Part of a small language model's weights.
Size: 14 layers, width 64, MLP 128 SwiGLU.
Training: a variant of Adam for these matrices, 93M tokens, 11324 steps.
Each number is 128 + 24 x the weight over the matrix's rms, rounded and kept within 0 to 255. Layers, rows and columns count from 0. Numbers have three digits each.

# q: layer 7 attention query, 64x64, rms 0.161, rows 0-31, columns 0-63
# k: layer 7 attention key, 64x64, rms 0.158, rows 0-31, columns 0-63
# v: layer 7 attention value, 64x64, rms 0.115, rows 0-14, columns 0-63
# o: layer 7 attention output (transposed), 64x64, rms 0.106, rows 0-13, columns 0-63
q0:125153131137119064139112114163137137117128167096095100119122104128116146138129114151136148132090121141133110152135094129130136107111143151105147140106144125170108143123140118126127173126138126
k0:071142100086126142114111087135114171143140148176151111140190123124160105146134124130158145103141157125159094166142128159110108153149123131123163114115171130117103165145117153146109118112134137
q1:130101104146122147114139106102130122151129106149139169133130117139133109107137130108100127137143146128133138126101156116122116136117117110133116148119121173117124091138109139129135090159123133
k1:165120154127131126159112133081117134108145131108114121139079116132153129104115115110140126093123128127065140112108148105134150136148131122115130147135099102138162132137117135109131148153129115
q2:113122120122127125130122090143111147114143140120104139114132121126116126126113125141140146130128103139111124142127099137121114141113112137133133117102137145136130107136142100134121127117155101
k2:116143170124115076136108145104139112127125132125147127162114141147139135140133136095136109113136142140114108112115128107142125127133145145111139103156107127159125154130112117122109134124123111
q3:074144126088119082120130122136149150138109159089096102141137123140133135157127144153129156123120102151141119159141091131138111115111127159123158108134149095139121137117159103135102170096138114
k3:105137134083112109076126110155110153160125134141122123114089134145120159137109126129135135109154149148173138132120122172150099124132146153111158120129106113135111121143081110135161123114129116
q4:161134088132097096079112110157111171130095145107110089168162090099149196145121150149153160160105091154169123134144115172149124104092147147123174135142138113140148124133126105127121133094118118
k4:096110136090134162083109113142129155151158183122083087130166111114147103143098111142172165103150152106120108125131088160115113104165159115169165107106162054118122156145141167170125092127099128
q5:151118145140133146166113135111124116108157104147160148079093157147098095107161102088097085111114102142123127146101144104111126147147123096141119129131121190151140131106150153105125143146156144
k5:124139125129133087151149159123143140135111111161142160126120167167112136121140120098083101143101075179144142134143114087184173161068124152115116120119127148148109113093164084100088140102137122
q6:110118147097153156143129120092149130134150103138089140116123162121142094140145119110101114121137125127106122088093140101142146172142107132112097145106109153117115141116122107113109125156141148
k6:133132120131121121155135145097129112124140140124134142111124123121130131104153127119120121131117108138131127121129115119133157133121119130120104115135108157130108118154140148102139125120135129
q7:136137098179155105097083107128091157102113149100111124148142080082136144126133135166171151175111120163193102153122135199136154091122138148150167125155121129136106148122125127176163129100142117
k7:128120122121151135115077129130134113157101164135137128183114131116136126130114139110134155119138154137154130122158115144129125094135143108118181135117153110101119146131120137173132095119106113
q8:159148164119168141117110159106138136132188107140093133134104164096116127104128092077113137115115133177108153114142150116154159143150098157124099153115096159114123155137101085108123137150119124
k8:095153142132116105150162121155157131100140105160110132105139109134145119151132112127152153117099129129095164156102097130121119143165148134144148120112142136139132135126120138139084140087125115
q9:130103105143126087107119136127093128119071146112167139184130084106134134120103147121169132148137152109163109139149113179092128078111139142110183121122143115131127123153138141157171125082126140
k9:159097138145123173115131147115097101157106169113169142149144113124140133118107148138142118131159173113151115086165159127116125106108154103118166129133148136077112137138129145183142050146111092
q10:135104084121103077111137108135113135153085150122182134126119081128143131155103163140159139129147136094146143141126154150102101095089132127116168130147162142166126144143156138161163108090135133
k10:148110133135136147103129138102107118150124116115146138145129121121102156097138124146115084130140124090156113090124171129097155120118153125133158138145098162082108101126133147159132096177129119
q11:143147174132138107140119136121137151115134135084107119129124127085109126090113130139142152116135149180129105112147101146131109101155116155138116161126106065105128151110091048129103158161086096
k11:141172130104160144138117137118145131109144149130063107101162134157153097182122120086159177123112157142087146181111089158165109120154136117109118131123140137122144123156117151117116162069121123
q12:138132142111115121094142093107112081125111148145131145144167174108182184114121135114117121157145061138192118148100107115117116119123112116095136092143118191083109116126142124123122075109166163
k12:129091156133041101148115133141119108129089072108171112174110179148095157150157142115149129162164062093133160110143129098133149143146140145145129136128123114112121123145168112128093163187152109
q13:131110065130090174135130111144131126201085106149146117089110141165150107150129135093113107129121096072137152120118137087118134161121159066090176159177133135141136088127166146137091108102142150
k13:143098101125116121095179089099071141156133117152145157120124151081084156072159123154124068151184135081129106120124169095097137135141168109153109093133085136127098133112139147169131096181148131
q14:123125105126155108130108166102129139078137157115085116169152079104102142106132130160152136134163147143117113134163152161121141129117120164177105102118121111121101129151099127122181160139136116
k14:112146138123160145143123139134146118103139099127140121130105113167139106144111125138142167103065109131105153132147106156125120120117089160125119135136138128171156135100129100079110134086115126
q15:145103134173112088117117154141140111081103141158141180143095175146118092103120101146091128120108128141137125147127093091121153096115106102121132078098121192101137160165089182145106127094138140
k15:111127165113104129135127120123175090116121125166139184174125146156134104129089105124115108131114193133209117125100163122148129142126128114106145122080139123097143110109049150106108117137127088
q16:109105142129133140166173118120144093131143100163155122125137176145122103133137142085113146095151102100081169134114113127111127136131106096127108124085100150118116097100124136127132098129133152
k16:140114142119119123146129139136128132121096143135149125126132149118095161130154142148113100127106122113120133129148165103134135124113123120117100105139132134136127118123131102121142144133116132
q17:148107134140131171116149132128129111140116095145181102119126188114139110122172131077128076111147139140121166103111186130133140094144178104120106163150094139117131126118128173114134117153090150
k17:121111124178113148129139154128124114112113124152135127087155129121127084108146130164101172159106124100103129130136127091109137085117123073148084122125145133110125143123164145116106118124103131
q18:119095137134135146149181116115136082139140097159153151090119151145146093123144126083107105091172131110105164112107143101102136137154138081145096141128084138132119107146136164115117099163124155
k18:180115134163112113147132140112139115095116096117155145098116146135104163112137134125095103146088097114084147114114129079148131131104135138137073124130108150150147102125152118121128139142122121
q19:108132134133154142161132126102125099129149103130138155088102120146128092126119125087113115095129166125097129130113132093144135132141113100136099131124137143116104128114136151114129122170136138
k19:168136120161113101153142123129117121131111094122158164119091151144103170113139128121088111141113088157127125145120137092155149132132109131129103145163084180139141098126135118110145142139157130
q20:118155139112114121135127116150143117107104143103119140141139116119129159138124144172140146127115129119120105133159101144103121122128116147136138102123156123135127125119141124129131140104138115
k20:121111124112123107131134124135132113142118113133152131147125139156117146149125128114126133127153155154176111139110128162136109136139113149093146146131113110114128141139101115123134134095151138
q21:090100165066141131136171094126167109149139087122115121090123212130161114152127146104118110108125100085119168120100101101126118117131084132131099125125104127151127136127142085107095129126144148
k21:130158105098141120123174165156101109147140095107142138113110098116120145097127142115087104153160130151139125125125139125166125147129138143099098122143112151114094101170098145115175131154147138
q22:129111129124101102086153121152127144136101132107136103150153138105137149143101141131152125126162141113129123126138115150129104104098132146122155118122103082135145140137138121148145118112118128
k22:125141087101142163074136103143098118167128138131125119116115082112103133134117129132159150109170183111123095134123161154082039100185149132137164127121134124112122129148112153167187085143099147
q23:132122103119129137162110110107123132115139115124111154102129109159108128129135121114099105121123075133086139131102149104125167184137101100140118133125142172151133129127142116102100135159143124
k23:101139161106139103191154183118157096114144093121156163137128176131111147156151136130111134113056080150144161125142109129130162162094114162132097147150075172165118111121130086127091150127134145
q24:140137119119126123114108101154093165132105135094165101143144075121125155146108156157163138119152165105113101106136173179102114099101150145130155146141141097136125164153149135142147118110098111
k24:145124089148117137078138137129110129161104138146137115151160054123130139134142160158178120168160144103117111124173167169071121093150177127135182123125161131105140141139128171198132089092106106
q25:136126110134165078136135149142102147121179118123076181122085133097107117104168105150118077164100054194213149145121095128165184161135110118132108118151049144158080109109072155107109150162177144
k25:088161146090123105181160129123168113112151077163111150139116180139098120115137094110072119093069083167134158138104083115152184199154078117143128145105075143168119108117102092128086190160176168
q26:104159133146130087131153150131132128103147106148102134111128160162108143105154124135120101137069101158132111133103077074144112149139112147135051108089111136145128126109077110075117162185137123
k26:107130154120140107169132143154154146100195115117104127119134175141128127107136106110091116110122075162128119126104080093194165172147069122135060139112102119146136117122109119047129197159152145
q27:132128162132124152152137127108125116127147143121134184146129140126141096105106101114133170164099087149159169143135130159139161076083108137102159123178154146099139127068151114146117142110107128
k27:123147169141120110138138107113109107132132113120137117159098136117135139135130159096153126122127129130183158141135138175086120120128128100093149144143074182088093137134101097158111116133127117
q28:131158145130130102106139144096126151057158154117091112166198113080104157106112125164150148150149157162131103126135111147112124140143150178138064115103113118105101138113099100099155141164144127
k28:111135160117123137165099137149150129087128157102131108132118132164130123165124134114133183122111103153091154146159082153161112110099088155121121142137173110162143142140161097079104174092105129
q29:129161124114154078120140115118130126115132148111119142118130108143126132125122135173143151113135108148137093154092148122151108100117143151151081119167130107153132128083101111089137156177131104
k29:123146141110139106132107119154154163107158137096100087142150147122148136143137137112117160102130107123109091152114113105143105136148101153114101140137142108132143119099137095081138149119132176
q30:092123146110117206106066108106145122155121129143140074112172135138165141145139099093125120148112154093136152153111124104109127123157150064122118140142169079122132118146163218103142117123122150
k30:134109104141131151120103118134097132100086168082184142107099130090141141091135161111103142174139104092180111109163138100083122090120144146141103128115182141152123128127141097177171093125141103
q31:118168120102122080141180116107119113139110091118140156184127116115092141117147114151131152102144158176133092093131184132109151131116143148102114148147089141088120112134112117138100110165112135
k31:145130139122113132133106105102177146111158177165120105176175148108107140165147077162131148103082098122129134145122109158117111121133109066151130125136101128131105096122172140108088146097132137
v0:118151113188169135147117149100121144131151143089151104129143141112137135125121065107221134116125099126114157092118167108118101130113143130142103199117121153107163079163124121133210136128090150
o0:147107116133167101149089124137122176173137115132155106109172144140121090131179119084175143100079116162133135127125159080115118108119141137133112120093109152111166098165089154045148150093098122
v1:153134123203077098111119143131135147094097093119142103128141052161100079155108167132111076088131097126166111115143123164138065138076109165148126109129119151147084167114098169129085113139120129
o1:148130154132099132130139149122157083095090096134182145130145073120112144178098085111102099153137055093132104096111134179117097101107076152155084166114161105138060138096097125124107166117125113
v2:104142150191111107138145093077078134119122194143142066127127165162109111143138129098137163177140121097150138143144157117121135103098164130099123157107150142117122150154106118129139118082120134
o2:150126147173110110117148126113103127142109164128149102169141146110121133142139126128148172153144105127134107130135138162136144089099143130119195116142085119085133143130122142178164108067094095
v3:111072176105094120121137135161095096100153113158119111141095172142140145101170125133120156148158122145119145152131135162143143110136094115062146135143133120111109087121172088137096145171180150
o3:126123178126102110115135106171086112108163100083096140143124177149157116078142158110101129167140098142137163167101091146169145148107092103107085100171127166161140129112175126118154120164151140
v4:095109100133134128091150158090166118153102141146116126134128133088088100078105127081092164117146113148147151092135101148121145159110108119168122100107115128143098115091145141118140165107096122
o4:123113147165117170167147153075164152114115126128069130141103125123101111102137141102119154095143142157091127108168116188127119167160179115168077161124116151159097103135116066094127142141115106
v5:119155118157122127131152124131078095114117084148126144132129134129145129135058163144109143123110128134125111151089103120110153151067137183134137149058130163103134141173084112129160129185139162
o5:160120168073145124151139140106151091110163136083097143151160150112115069198103136114138139123122112173113134147132096124146155121135111176096101094091120115161161135106111126121136154125116122
v6:182131107111164126129123159135117124141102135122135137167124118129141123068108107109148159105107166108123114123115151098089175082099109144107115096164161156152109116135153072142131152141133115
o6:140113119112154145102149164144135105168118105109131139180136146157140091074090157184135157101122136117112155137139128096117138094156168106139182129122121145107133106153162107125111118108139135
v7:170094102108143136126131164196143157154118104134125188116100157114124112104076089157103111093128144161123067139109148123131138165150110102153134107135133115189157123116149122131079118115146089
o7:114134091104121179131145134159135100110144103106137129114128126124138142100099136179144096103131197122125110091106083116091123207143144103104171162127153093112116114155138096186108116146142126
v8:123140143143126111138178146138090138123157179169102106124089159121127165073121138114106161137127126143100134139111098119121159155115132095117119136084122105124152118125095133127135136100162117
o8:137133153160134113158144157120109145112177142121093136117133134128121118117153137113119137141121154182095132144110096125160172154132117119122030112123096137146140117140123123087128149141147107
v9:158131126124146164131134180108131134169142136094134166113128129117138093139105106146127094127107105098095119110131132149141104144112101167087122113106066142151162117099112139094134141096140134
o9:141114101133137128153096155112110162146161128107118134104131103163125125137141085126113087131102098104106119128123129085131140192117119118151078116118109125144122097151092123052106147137142143
v10:106128115152141129136118108141127130119121139149157125137134106072114119140122147138116137096152131123137148078159134129147146152125139137201118152144156148143077070155139131122142139123120145
o10:140125139118135125141121113130124135144101129147141127146144100104090098124138141107149112135147140194127148107155151123124117148130131134141075153137175143129106108136110140052105141119108144
v11:090159200122133094108158139166119170113117115164101122110095105121130155136181174117119112161166123157144129127143129220113136127149139089158108108120142124131102131157164132141106114101126130
o11:101145133180115080093172119150128136097122104145089105095116100080124152137177183130119074201125134170149121102119138193112140108121063092126093113160138128157141123139143136139115091126175113
v12:101112118157133088129140080156133153079106121151162168163132084144100145111124144079102110154141117160136116134138123110098116129110134168132114139155190127068112118187110104125140108166077113
o12:134092159136163110105148099135172110078122121147169154153143119094108106140128122113141116127143087165138111143141137156133123063122137153111024101133152100134123138134150145086131178136146099
v13:158178090104126107124096113122142083109171199158161147133157144128135184121084165190119127095121156112106174140118133124170151089162093139190142130161108142124140172134113124109125125164157127
o13:128178117076143117155108133109105121146138146146152130150138116181116120145114119136093149135147158141101168130143127086189156113189110185125084136131147157121121120092113164081092152187132150
v14:122164112154133120143116112091120113100145126155144107144140134144153122166158174117126089097122096110115115107113172118138131155160133118118135149139135124122082208104145126131116128136138089